config.toml
num_hidden_layers = 13
vocab_size = 1644
hidden_act = "gelu"
parallel_block = false
init_std_down = 0.0
beta2 = 0.95
lr_head = 0.00938
doc_mask = false
Each number is 128 + 32 x the weight over the matrix's rms, rounded and kept within 0 to 255. Layers, rows and columns count from 0. Numbers have three digits each.

# o: layer 9 attention output (transposed), 256x224, rms 0.0559, rows 116-164, columns 168-223
# v: layer 9 attention value, 256x224, rms 0.0617, rows 117-164, columns 168-223
# q: layer 9 attention query, 256x224, rms 0.0696, rows 128-191, columns 168-223
# k: layer 9 attention key, 256x224, rms 0.0642, rows 128-191, columns 168-223
o116:117154136124157128152129102172128152066142185127119134186153175176122126127137178075166103085179104184142117112136198095095193127176126083104196150131172186117156149110
v117:139155131142106133089105170124188188120087068145171137153057125151153136093143132119166138167106104117113117121172133073129183182162129138116141122167088117109121144105
o117:118169099212111146150091150169128113089079083098157152119138166136115107075097148115129124122156180146110099154127148181147116149125185142101120114133167088110093132122
v118:084132106149160087177154127138127186135149121116110115175106071074108179163161098129082143101200147157133081097158118121100118165097118101101106102098134151133104084151
o118:173129115145098173159086103080184138188178140078109075102104146107110119147126151190094175090055085099128081086172117066130097086123138121136139103071150157151131131101
v119:114108107176164076133166132103144082110137151093152094133112182130134111126118049130117182160137154137125070164127080174051189157157149158147137126135124121099107096137
o119:081176103096069159109140082160122103136142104087139148124145172136153158154115109080053155110155179113111101107103127158131164155160160183125205180140213146100152125160
v120:178102134122141108138110120141120150135165163149218098130128123220148114146124155135121106121125127107166144000106132136129162136133205149131116085127167137178177107168
o120:119076128118114135074121087176199172125154157099204112116173113179104103210083096157139152138129063127150123104118156169089106129096139113056123107126084183086069115156
v121:142143131129138119156182118150214158109109114138101133122095132085109135047152094164088125127183082136131084148157084190097112188131110119123140206139119118149092150150
o121:118164140141154149129121173111145112039124077123155176106149129100103139107133120070049077123164175132141056069142075098114186140071121178132130095080159123097211131065
v122:150190149120132090125104173130089149078112135145070194129157135161080134084150089139116094087127120145177173119158166048115154135097043078129136117165109126159116137146
o122:114066113141182114095099203110171118124099139177084173119186085104170073178176092111134169107116154181131129108122168109147147156138137138153136081031124141153110182122
v123:130137113193085170164108092111163111208106181076128061175128107138094144159114135140060164015124108151146169113120079125106129104112138084162141086139105119174187119118
o123:114148116158152099143112160134134153103128144180134100093130117140087159116171132073163162113132087114088136142138181141141102086085116101100156136134150071127183112098
v124:183122095074176118129156145154065166078125088058156129102108127124124158137151148197205100129146162091078158172133128100137098128104106147083132073132118142115132158080
o124:058056113107139103104114127129186146164096107123166092176159130142208122109157160150135159159169068136087188111077120120113171134104172094124136147201129127125109159132
v125:123161143138139116170100161122101112149177107064150088090117150119137133154164070080138130121069166151171118038120083118091156105113138163155179130114142117095138134121
o125:098122137143153153071149128123132150142145116149111102148073122083123143104080177098141137152191128093189069105169157105110144085099181103140154133152130134140079113156
v126:122193175107069129177198127108139119167079083100157070129094139134115127248149120060148159160151100116146158139114146149206100110093108142095143111146095216094148088108
o126:066158133136070144175093088065135093117103068154048089174143072106130163117147141062150144098126096105119136076128084168088116138103119101133206144163117146134142179119
v127:108115179094169123108157091173141162163088114132064163135141106145136136151126105121111107064163112138153078145126158186125158156079128086119128140162143176107124175154
o127:128156155143163187135122157104126181091164077086104135151133165099140104127153130087140089092139127118117119091141100143122132130100145137078128060123136108115141142138
q128:139112133120056125102155172153158139200137166155035119168141125114119179079095113126112154058072137175156154188153157184172207090140095095105186141139132168163090112135
k128:116152159119135052092142128193181131133176097144157083125166158114125112085106092154117084161079088178184120191106141148065151157059151031144073072141164164140114114199
q129:045033170100071146184050136126160083146090161069113206135135113056069171136105191077108180140203121107180116121122138140117074132173140075126163178135169111074116076120
k129:140083063062094158094056130098157115119136139059097111173122092066098161090083106090143114109178151155103145144100111074101159112131158083162135207129080160125157048135
q130:095158085150199179183137172108064126144130148157120164166103077148128060088160102115085083095100128184107142168097138099194144124114187118093077183146159098185160119095
k130:165126104179150157149172156136033124132087122147165169097166089120146127117148122140121119162124078191106113113080120166140137118138195128189046125175144171141180132102
q131:111138110212128134106105086095147133136113115135147094099169119151176081116149112152113148158149134107183110149178163125216101116151112135131028148104171103102157102133
k131:115157155094100096076116144169121138120090028138148113080079111182211115093063128133134119197132139073091093105136136121170079098113141183117092143140112159158068104172
q132:210124107084124058157138157128164132114096118154070125054147123112122040144128144127100149179093143093169131105073187153111097071149128182133096091153137160195065101126
k132:086132130182139053150135093078113115125150155056126139207161117103221234170098095135099064153121075180098129094191179114156159099091109130105174158125082111112101158158
q133:162150103206146168074107187100113176118120105105148158063172131126095071144122129162150093128134122191129103125150067126130087090067093122100047171105184055156158079097
k133:155110174096111045083084099077072112075071102150113124134117167173104093138069119147137166112143136189131111059048147131107116107115135081089147122113195117112185107079
q134:142156077094070123102145113102213061095068176156128034122153156111141125102142062161114105107071118090021158128097139163147112117090179116119126106114159081097120118133
k134:180145113087050154103102126093112090089083128095116095152115143098117098071125061207147160147182102126084102194087156141143079180107172151139158142162150123115096107191
q135:162190175100126167087118085120135143056148162154129128085130124132101110209173142083082105166112096166129070156190129153175150126090207094205123109139140136161158129057
k135:126166130141094165111114137175136092059136123158147182116172094119085102153102145182045088163111085130176126099136157149164128112128173077141060143119057133127109090160
q136:088087147148088104141132128174105133136105084099185168156108093110157133062132177115092074155103110158124127206074096148100107127129164104120114117111152141149099092115
k136:132114075157138077108167169101165183179083106079148246119150072126178183176058122172125118144137135185111094153095117150070133187083155151135092156175173085104116117082
q137:159126117174182137218169120101119133193091155067160068076113114135112102166146100204159080169176126153092192111144145110078135196099080163077144129125100120154170124088
k137:121107174152101139230109145177072074185094157117140074123172108083142073123158144107117171111129144119096191060103116131138135153118099135058157121098040091083130153101
q138:102129142177034137108074125158120120121146036134141064113098126110120125104154150121146138166137125097074087178124154084086154130083145217117099165194160182095098081163
k138:182127171140120157105142058156154138156151110097085052107122117096128184109176185169116226141136155093160183153145152115188107073119126183127118177167094101105183157133
q139:094119158147129117143128080148113156145082067126161175142087160063114190127170153077059076129151152203144117145174096108097156125158106145143157150082195170130146111151
k139:131178162090162143094111137084065157163050132196143159109131131064110128168104132113069196124092140123127144126132133164002115101154095135144113130147129156145153113163
q140:161159107128107142099040157183152087146149100100078126168128118109109057140135088146086120172123109169175113139127128159156126144110176185038180099094133071178092135083
k140:087158131118127141101113128159128070116102111086112084115163110110114119150076094118094149116073200129119134092155168123145152187103120182093092127085128090139129167083
q141:162126142099075160191165069105108129195125097096128157180131192116161163077081136102124055068154141101104146164113099144120124151117154080124116142174095172112056108097
k141:174108177124197083161214114178132153114175143076123063149128177111152200129175119101145129145142142074131130130103131135055143122166106117129139157208103151150145133097
q142:133100155170082140135036091116137127195163131102094161149155173088118125092121123166041170190124094223117143057090114085052153137155176133094130163094098116162112170053
k142:139140218132130116173130133115159124148097159086165128091194115073136159157097176167086093162179103182133057055102132126167124192149087160174176126092086148151089101082
q143:163144110152075085133079176131141177053095247197123114149131063150126069136116181157088140083151143131146142159083118130107149189146125113100119101134166107067141129147
k143:129138072101142142094097104113132130100181113114087154144187099121103113101121142093097128103149154121173171136075168194134145121140138144161140139143144154099117124102
q144:172118165146108116198193189115122122158159172157140116113143069177182016120176135199139124164085130131141141078121169110085199098154142124198200104064085209089136107170
k144:096072084178140080160152207107172141143150155063175149105084091208121127093150068142134068159104185153015139136120147090169171090178117111137173096088124143090069182191
q145:116148163124121160084120124124102108156065078044029138143141106225092122087114103098140107098144116081173137079097136098081099134134018198123189104088125096050025163138
k145:099147150186140145096147154204154134062169149142076101146156095147130102097170131168130181178122057066081147118125103132060065058137092166121168181043152080136131160123
q146:146127121139190156130106159091111106120175149100111132123117110101096101181098107071123129124107100082067115057131136191114171089149145034119112110105180112198169146151
k146:159139097094220207155141131121155080081098157113158149138150160120135141133045134166115117133094094089119116102128158133122103118156146134107152114093199186148147061106
q147:120052141132146096079078145112162173107101140131140141170163166172177112154137160194100128098148112133159127120090138103124163179141181110095135132119079091209137157164
k147:133110120148114103084115111123132146170138082167139119129158128131175144103131137123136135139121112154123192155127118157185102115176187146183141141134077139096123186174
q148:087112215187118157084195054109086170122138093094089093096092118064144125087134174169166225125060098124230101120107180106105143144197174118178080100055116149112039158195
k148:125128167169135099071140066135106147116136153098093143150101160075193042131116128067146145167085129144193141091099158068095148080075117093142102092061142101107081152129
q149:133182098148135180095116094079094162143104126119096127148053151146133174205095155146186141076121148090134173113189119136104128190127142099112193078084189177139140123191
k149:127115108162101129099128109111181147090133163148138158093113149122184103183086166112178112165204141145147144158147137073113119104089108154223177081175156048100150184168
q150:112133151122142119122141175116139146128161110106164194126111143149100064127124116109168140080053061046112193088142113168155134145117110182141116098091199174132188169113
k150:149129133171199080047159090095113064138120171103171113141097098182128082159148158133084073068169151051152154172137102144114161098105138152103093108087139140190187116137
q151:204092097141158167030087159177129147083183110118137036131164096109108161130118084124160161199119101100097137152152114173189149091105095157118121094190193123151126059151
k151:139133152134145136090123131115179103153090143095129171108099108165120187131100169122152139166098124170143120106157045054150086134074135132139067150175124084071125100113
q152:102145109139160093144172201186146087159108130075076164163125048124116192148112159086148107160142152162171107128139094100109078189127179087077195124144126137106061133130
k152:089134125109129094115080120180144137146080160086106080121135087088156175095129165130109173084145053133179171106185108095024140145088210151134165087095081163177115140163
q153:136124142082146123100138115135113138079160154155119173142128082132061134150086165133071116078132118147114121185155124147088196099135163117191199158153097115109122133115
k153:128105114116138164142092073203108114145197170129100141089081177147069101086164185108112114069162126113170106137107173145154167116137193171154128163127140099116109165113
q154:129094107096081150159103091142145195122155123053156175174118121163166104152120144082031119175156139081126075125082178139105084090144146175123131116128082180137141123139
k154:177085096118153153122157044091186173125109186157140147184146133101110056093108096128074134133199175146165133118152099112125120137183146130099112133106111180079156151117
q155:121090167123097128133147183139169136135104065199048121161139088125107144072110197031169090083132136147134192073136167145056067107134140122125153135143152133203106118122
k155:131133120156173126149120134180154128150115120113126142148150150170083154169127102128197099054081179140084078097146191104095082108163081081145083092125142068128127102071
q156:093117103119119120135123194113205123180131129100097128140092155151200141118118088146121164150112174129156157107144085111088135168100130127145168164190166123101155131133
k156:113129095041147108092117128176126159142108144133126089082143108146179171133140090146138102135047132139165157111115126143181170100161156167179139107122096096154166105140
q157:206099149098129114159155228165237149141136158136127159092120206074148108167083173163225147116147111121126076168093155183114146060107184144098136136176030106175141126099
k157:177074163175108128109170166158158193107164103087155140111137098165089155172068150176136178177173121173093157192172188137221120156135185145107131113134099201184108119117
q158:145157174137038131113127187149079217096168150051111146098122057185069110197096152117114152093085142167149163145057132105122130155126108125094065086164138131175099176102
k158:162169117051114187127124080089123232133152154115108148128087025175186110103126146164133149146081130104154140111113115112146094126129131118113077071140125158166086170096
q159:145137134156119128141102139165134156184172121130214130084109096118106164082131192067070207122150189088148129106122136078170177075084087125149094093151105090135151083112
k159:066161137176105103134084115131175151189190208163103159086122143116066099183121106114107135113112205078089137132080125115159106143111184123123107146144143125084137111131
q160:150115054179106090175044105131195163075137151112132155133118152157157094137159130168141146133110145102090187105184053147102149182140150115124118129199064159116182187141
k160:163121086185144076151082165105065140071113146101138147109167141148110127162129153157101187109108186106145145141136132162156101148127065092151122166144119133135115116137
q161:125107110132110072121186149152159159140154093158089123175113142114061139150184134082145164161130096157131150095116114117115183156143084189178198126107112127106150163086
k161:152143088124140102105088119147103175082140104112164155152097146120140140135104143123138104160121081131070116076178136124161155091148149181148158110166094077129125135103
q162:130131134140113161141129196170112057096177145084096119075139168104162188129163167110132171151121122047087140169044081106186105114163112080128168120181117174086148111159
k162:242131067131128118128180122103134119041177131135145091172150160128168095147129100044107151077107177096198146102157089149185119158046155088115111108161115158111104101143
q163:123123113168132184126127146157158114153116095161093102086157179051185191104090111156145148112126123190182102158087137167086160103120162091135095133123116182142205167129
k163:167129137139128144095100107117132078162152134148189052156127149072156123171142127157142099140139109132130117127077113155122098108132151149171102157128115102177146169071
q164:123135122148085107097144088165148103093084140123115090105124082126111166106186175116116163105124120080141157132155181155106113112057191131101184160084092148086106142152
k164:108105104117096121107168152113138105126175077081080091131169121087103088169156104126142110130129145102159154137123138135104137127171146113101065139182120100133107126158
q165:152103145160132126129175172140090164078080054182154153131129089174135082098082157187142087077123168050093120144145076143185131149142059105102110130126109122137209125052
k165:086092069201134086155223147144115100104127142116101197097134214124139134072145147166101096065064127107123091101150133090089121132137048100085139125128213154150145054127
q166:180184098109078165111139195197171134141096073165021103120157077201177138132090175177112157131135114151144122121148122144212111127137064106156146182117135100171105147039
k166:033142139036094083155135096127167129162165121200114131121172153177103154095118149117164087153153094062096151125103130122138121205135096123145176075134089129114072092013
q167:159096098184153044111173130100129132128115146108087158151190109095160087163134058154132165088173081056091130150105074124160161127190093184191067170052164124134158140041
k167:187146088132119083092116110141113114164141133144082116168144097095140058132142119111132159134139150146180137114093085089151150091183112184175135142145109164118117127129
q168:165152153145139142064150053204160143064154101175148157149134074120130149111075152088115158101052170066136097110092125142159066099086082160133063156149202209140139104107
k168:094171154167153124141135094129158138107131096159089240198150111094143180120124094147101103143082143067071105142163081129208157097145105123070114145118164136099135073055
q169:100079095148104039123148154124130178116112145135090162137188175143121136113167183151042131134086149088127182130163169128135135123145076188157097124146143134142155148171
k169:126078085196084103184128153123083174112129159151139168068136140147166129141169164099135136138076115055121085097114117187075134118115078193094141123138147146100165131137
q170:152062099080154118137136145135050040085129075179146066091144199131085113165096165079090100131172136107133162124201138062161111146143136127114114149139122106059125118168
k170:073086040166137150151178175123070131159105125171155098109138156090121139175141129163095105140170091092081068103097097075175126090127163159131122090170218114085121114183
q171:094133135143126090094110126140063119194117125125232167124128175113176193077095163156152105134138111167115141141114076142128106173128170133146099143202111144094074130118
k171:130185118123159121162171158120132104160136100162172137156178173144091175120119120162155125173125141156125075155167130150151123071105147110120160147146120147135095145124
q172:162114172106124143173117089160097130158158153155109142032124100111149178088128073178136151055132142106124110130120091097178144062118087244079108119207117079151185141177
k172:119114176128119133118099130156123080116128078129155121068107107144070203104148145142132104159086182137151112165121164070127106060076061136041138121140155144136113126109
q173:113108182130162097120182146136112134097146105140125119115099136063167148121175128204118164126176074099083077168184123093162101115076107134130151129143143199096134147157
k173:221082158158120117085135076167117117125119114136100127118095092115137111056160142122115133123131159106094148131180115108159198080095149107156127085191103125163169174127
q174:103123159129144075057145145083198139113066114097137151076077129093159167091111180149166075139105123082123119147119133129170071137114114153139133145142097159076122131083
k174:108176114163143129132166132100164155133064084096114165093107177151182149128110129101089136160094071112138122178051073120099078167136111045182135144098150129113135042098
q175:158054117104171159137113141125120147067128093152121147144128167220185132148163101163104160137098053187115140098122113225142107110138175204162130080091100118140109132094
k175:149135157132159112142132125079145193157093180131132107096167168152077144087148173098135156152104091193136220130151079182129141093103161136102084165133091091155125097051
q176:215136103201182157097117121142151111071163110171139080082138181131073079182160073128095104100137113158131086147084136152132160078131143156119063119188175072122242107099
k176:131140118145142144179175136104085148172121183138136082099114126085117116116073172168109161166119105153085128203166105125147120108157121110089143122104120118163144109090
q177:165115124145142178188084171175130147162061100098145167129157069106165130130185121131182145082132196073070094164112171173144206121172234098137139156047153147151123107075
k177:160090145141164135183121113108142105148136110147159186125192114103158163129152173131123137178075149074176197122142091129051087122135186093091143095105121148174112130076
q178:095110118169148131132051089154166129182124180180190153082164114131119125115139116135126084153146123200115134024153118079148067063105160093163135137129105178158094147136
k178:134119141097146059153122105110151131108131132122104125137104086116126165104198130125182180145150152187125113091158133144164070117161090097105117170034138137108121120125
q179:136106136127171106074147103114189095221142147155131091125130144072132110177132148163072112074058125146162152101104116175191124174132061148115215194122040157205116141159
k179:153144091183114137103138091120172147150118143172215123141129152184108151127169104103081151143088131149117198179078118128183153135151083154095127122111099155173128016125
q180:125101115083127169123135075051138082115140174115131121127156098120067085151156161191176187102139129109081087136151151133135102131167075160125071144133111104091093145225
k180:187124098093108099106122081142096130165126103110140082076123100109115145140174142116186141089129128131107150130154126157092167124162128103159111116146141073126094112158
q181:128149168155082157123123177108101163132142107081170147117089087100091176154120114111174107111120174095105115127129103125109038168114116036193102072098151134178121078084
k181:095173111136146147212141122129106144151127101146131176093097140155117129065112109193200150136148121147048127124176148087204134162106103080128046133114098138141168096175
q182:131191128099173134101120108188143170051202185156134098149133151110120171144132128121107155097149118135107201108092133126084148171206089151127117163115135097112044128151
k182:138065120141172094145112136122112157104129133211112155175106137164120110106145077130097101204108143112141080125140162170129141122071129192161092210148130141059078211140
q183:131119110172131083039068120158130123133179117145123158101100142191111128126128117123115134174146126123171122098168103123093130128131125197173099150028110110155109112106
k183:125128188171163173121110183145099179113177125105126157121110198105121112161144165129120120154136109104160124132166091068202115140156095135146099115046096168108105128114
q184:124095106120154153104111114165086137087116122134108088052128186196131146110142206121179156143137162160106150184122089102161156115122136182125096146133103103127153106071
k184:121120099121103097086100135159130121117142088088171087169173149143099106158182152092104169162088079153193159120126126164144168154087097089112058088178135107072153168161
q185:132123178154143071134079101060139186203090119127167180172138101122096148056062053149132150110111179176118104087119133146172043093099114124087155110131116090163114163147
k185:104102205167180096135041048168129136164155118091128140095124062176137157089138168101117158105114165247133138125142090174131061101143074145162123167146128175081181131079
q186:094230122094144126163138127107117125148118141134074080170096115132098104067191183160102111155149148175153148044095113093104044135197090157108135161108159135110124134085
k186:168175151142090111076158121114145154065118146093102101110179135200131115106154107159071123157099139160136132038089119108137095123194109161157136107130142108128114091171
q187:177067159120151088159099116124070129149154138157087121110134148068120078074141144121120015142123137136129131144088076103092098080121071103160202211150129080056116125141
k187:108164169117123131096189173095073109148114099169188102174166145091143150075135184140152128112150171132075132187146132144150148072091082164149114201097148146166112076131
q188:190089169168159168052098166191172149130108166109154173041143165140081079153159201134023115145086065184009151116163105103146143114087091204114042178109064112151055090106
k188:155099124162163095144104149143163151087096129136151138131218137125072099166173249181114127132109150144051102098054189155170083087111133114088136100165141109182087138147
q189:115138154134114127119125170065198116066143135197102136094178164136116124168141145066237107114095121183139065180137183182128119122100127097167103121105171152095112139136
k189:114120155183162120170082182136157105080143146186167161163140153164184155180129198057143120172147135090122090147139121156162111117113112056108162145126129126096123111102
q190:114094110043110175155105158127136181142112092146112126138144159129172150106063196151155091056138151164152132132099171091120173108085103164141062068130138099083139170104
k190:073062087102061126107130124205114120168129075148148125188099181164139171132092182137078125139152135157134105147104077168107135091143147096112178084139144101106098168137
q191:132082128091123001173215144112177123118151095087173068140147100112121149210135102144057095165089060154117097151147110097127127053168095086156073170107087148131170064047
k191:127106127073049070153125119144213158108136133151097136143117080098139135150115167152107107092165074140160081136150122158122142115190144141129082088138089182113169070111
v128:110096133176149148123156137097213115100094107210129089070148183106136134111118188099094176109183089180092127069160102090178135079112179119156114155162140146121142164182
o128:104062051126135167108141144145111152089131146121156100129118152152155161184115177117150138159162111174089152066156209153116168134104148167095120088162098103122129113197
v129:168143132130104138121143162108079072147095114151093141181130109106144136175134179066145205048111182140157124093141129159100159106119149160076070099176118146182102155200
o129:109154108153123119105132145181126130156110181102074086113164162157133169150102146135100162106130174059111146142148086133065115083136083170140095141114148140081084115159
v130:183137067144127115098083137093116113213063119140068153157147163196171178100138085155164132105109150077166121154136169158147103146060109116168149139131104199122145124130
o130:160128124176098075099107095120168108179144152166116131133190156088101139153129113113152161125088123129120144116106189194101110083112172175162096146047131188173118154180
v131:158098166137067146194102174160121142082178156164132177048115097189210153169167115188107180075108192125056096109132050141079079102091147121113090138130144125029084123146
o131:106094093109053169147106100139146117101096175131072088117165054181127155152118063115109131097125139141049125100117111126139180084103124095164098061120210140132124099119
v132:173150150106098187080112124163109135173113077136113075094139157133101070094116092147135160185091105126155146120103179130142089129130216110155109112172151151154111172164
o132:090174135176177191122077136103092136138066111112171069151134138161106180063125114069145118170132176235124174138075075092132107118105147116167093158131179171160127143159
v133:071142191179082142169093092139181151205137139104117144178103126102133096177170161118162147194120168069083127082152155150188167094131133099083126144112132091101071119128
o133:109151136194118196157105120145149089163100127086105168090142088115110138175140177123109103153166222123089120123084205173116163112040129132090129134101121143128117103135
v134:108133145120089167127134088136069138108102170106103122135226133096080150103114127185163052137115181152141109161162100167077127079115095083135132154152185122152145162147
o134:161104201091069125177154104110088140188080084153133108173179114084114136095111090077078118119110137140178061143107182054110123101102132084061105146155187091150065161110
v135:090070062111109136103173168098128082128157210114094138169174132148214152128171151094182158159120180086101181123140078077092163087112118125124091109162071107176136151107
o135:085144200182128110102113130113134096143147166134140171156186117172169114080168124170181132131141146137164158161107101134119117106091102182111099172135115091107150109191
v136:160154121119068146161133184098131100109114131145109114152092160137153116080060144145125047177149096121135114155088116178150073172151175091143136150081060114038218144102
o136:181180089166099131115156144123151148142138129186119075108087148066117153151095097053111038160069155125076167123136140146061089126124089050079124130153175086166138147130
v137:073094098142167149145138109133129127099119138105097073202115135056111060128119089112138120118154240125117115106162103139113165183104042121150149128210064115109150065150
o137:119180153144158114153067125124188124125157125162142060143111102161142122134101025114181078126130140080163093176117096106198100166139122071129189175145107201176143105169
v138:163131103101098098106133186119099154192123095071104127144136032121181148066195153151135106115190165152125166181123158101153094065095088150215063106111148085083084062132
o138:122136115151150064118159184047138154093076120069077131143143117069074026140128184206170173128084101081159127199126124116187086111206129137187102072029153199133188111128
v139:098138120163160100213150138192100143131119087097159142145174182139189086052173122087113076192141095080086103114106133133158123130122138143130171154092189150130068165127
o139:139156124131093175100173098133100163100134133095152145121147180024188123116148156152140037101143123131109157108139128125109138083116125069175165166125091095108147139141
v140:108156163094176030125066045202150141141129140177137104078182136111180119195147115131217127139156121122129155098159060073110137092136142101055114147188125067094086147102
o140:142128127124188164134128137176095093120122146153106123096131164107141125197139079171175114154116173171075158150141069068165155171116192108102116111189071088082119178142
v141:087146126118176129152133090159078121119147153094092207120088098107067152108179100100130099122102075144198065072152107169112102114204132128134131152166132148120196118103
o141:104160133026111052147080112118145164082132186114114209096111085178110160129178224150142045175112130185091154113184123078094137093165150102204117171180156133172223140097
v142:145138168118120097103153111117137125095080099086070036111093117140103101037079093127182132145165150082174098123082163148158076173182115131081126116126156204107131254176
o142:099144109125117069221146137060104064129111095112113124079093044154140146100132108109103100090113138128125195109096193114109104180134119143123191136146164255182098125212
v143:120094143148173082119123177224155096088121155154128073146152158145112158134017162087152087162129085136191108117151119151127124151073147095126102182124082102143083114072
o143:148151111150204182119071187075153127115158141126121106153191151103134199082099121062098117132107128127143122143101178188141107107082198091084187145184087086180063159133
v144:124108108160101138126195156125088092095186087074069126137171131126115094106134122080181100115059105146154140123124144111150115158095135181142179062143129067090174073126
o144:110137150111126161122134158091102147088191131175160196163099110180167084058106097094106173107018141067164166131123092158132117181150171102155127092032109067148134109127
v145:113134136161095116168169137140107151126207104184127091073120072158132131147081087117130141144195140095156066143066104161177171082138107202124131163088189134127073091159
o145:165237077080121209177105117135109090103130078191177136079113104155066132133048143165128110122123167054128147141113129093198190175164133178146099132101137107141070102104
v146:132128145117118084187151130141115168092165143113101079135173178194153136124155191069165071132185141130128134130119104125151123186095124147151138162163141149185145128107
o146:144131148204112110160104174094098151151111091171115125118115111104144143099138126124198141125113139127112184167109109154223081112135140143092093119163062157173141071167
v147:134207131142178115147081172075113123035170133147121170117121149158173124126095170159160110148121138124168140121159056169143119085155095065164191186072124198161129150112
o147:162158069168165122072174142171128112116099174220181103080169058117110106122130178180105092153136140152111098096121089181114159153105093088140148197146098133154125152118
v148:106144145102146090115188200212204125082152080186191160114135107182192108100120074097085130152133177037106094112113091130015160122089112092096168128146143100136094053136
o148:089103166068149074108152198155180107132097074131114151072150137165131133137150181078137126155121168111157132161125136116166168073146090000160133072226117128124070095121
v149:144097182127203125120186201086088133083127117105132098155124145192148069126126123136063122133083087064072158099094191134097149103150171129175150193136127087145126095083
o149:121158072137103161076144062125103110118179200102150120187107110152112055100146120138141157164162088104165184062118162104113128096148126157184108125117134134083114085096
v150:121051069094187120072097089180141135167107103116069176120102119234106166157189161122138117171091182073122092122083114093148123107149135189092175151184226159106143114173
o150:071068125062034078076128183177122132109096098076182186146102162195123162128134216134142127074096139086196129135150145088198089136106041081149204139067149136142166122161
v151:158175142127119052125062143137151210087082128167160185045096138113127162106194147072109095057098193179083157104137069084106116194153182138079131081097107135167101134117
o151:161070144123152155154127084168070145157078139198161126140175061131156129108212164147108094105166185218149152097132123087109076177155145113112065062093124112097186092018
v152:108146076100150163119189161099149151092116137091148117075121132135175121123103052135059165138122102207104147095207100184161193146115069156178168123148171112124111143156
o152:085105101108113105136120122151116115144091131166107084133113119067201116127117137093123114180174102109107110062186098093109176116141069247148125073138098160115119183094
v153:106146136157125105071128164121133160122164154063078158091123097049083089157092117079103120126171093144131134097132128155086204202088079131094115069155129113184111100135
o153:150165120061098160068093140155149114072163121128103177156103111178171124134113172127124116095104126131145131174094140167125166178138215037108147152158174193161137154141
v154:098143167123088160107044145078151129120063085115125073164070105046112141137154135095095097124147122085120077176059105089092139122121152153135084131135123163148118172073
o154:106209167161152197098164093118134159099151090117121091183114049121059157104122128054137123149123158118077158134054173124147150116126160159128073109156176177127138103143
v155:155160138120199117168149126128114188099121175155120128093126175129107145139132137103155134166145163073136142072141177113192129088138204036107100103154158081117097133086
o155:168149115172175220068146132168101127069122159125041144107148119137088188171127151094204138176174105103167130099129115134140127091147150176110131110098147082112129117081
v156:129124116215160183170038196160124125113161071140095162191052126179063118175158157130243095150122113169095079154132103136134060117125128149112096113136168147161179068155
o156:143103178136165115074149192116092111114202148194026237123129101106117135131096184065097157046115127124079182099110107093180143138080101127143102136207165141189111023128
v157:165171099115044108098091198090132153115158151129145180132152191147132194128086170070198099142132121076109080082092088070137131140157143141186128128146145185076147089132
o157:113156154140132079147061128114125140146137152144151125143196146168125101142129158122037116118126149068035159100077071139189101081120142178096136209108105146125170117060
v158:149087207162096133074095143092188059122179092059133155118152101130159094194110159163103150113108160121175032138140189064112107101156116063059149085111089111134142098128
o158:156146171112129177135074152192175034162167103154149115138077146114171120189124131170152145169084211116117068158083165111166136076154173169159080094139085145136135081142
v159:124142182130191140151023069101180134111052122111189094086137092138067060115119158160149090086063131058163046117119107129187131150170087126192142070098205067099118072066
o159:126106182110177104084123098120146121179128040172114075115143114077124132097101125105207087124061162185157131131163163176157083088088081086153085099125255125131124049174
v160:101068142161151101084146105165148142086057125092127122111085143167180129159135103114138147177155154133183148117153123130046149193064100143204139121165136091139112132068
o160:115089114144178088082132121147164143123092147129179089128137117126187057082074079081087112135114100138097148185148171175200124111078185118123118141196168143140102076114
v161:255141112127129131089094132125070169119164133165090088165134183078122080130088107112110115068064099150201179149098094107181128156162187160121190123129118111121140077176
o161:147149051120201112179136154091099127121156187080095150147094119116128146193154097094168143108131103120161107137175132139093137138113185124125255116099103155150154077166
v162:138106159145092141128065178166112063100121151141164154133095173135108104132176067113091116155096190096108099095115200129110190134154116150112153116101101156119143172188
o162:135172114117136109191107096152086090119121090077129135153127156097095109149176111161124140155070182087153178095104079074094182137144118116111085060183125194067176112115
v163:062100162164136094124155124150127109137168118218158075144096138187129160135148115199156068173133128057099146151126084094104176190132076135113179110144198062122117146080
o163:129178191102137124088136142208133184125162107194093102182110144090125134082092094154166159110060101121155113146113129182212082126104074129196172195158186113122113165117
v164:140127095116080134101158168104111108132080093161116143168156119091136111122103228136115137053170085146071102065123080108096045197153172129151124160115183133126098101160
o164:057156126076148131058090201136158108161120084139133092158138114160051153152171138128000084114164088195121102196079137090135120146143144119172137132081112102162146136158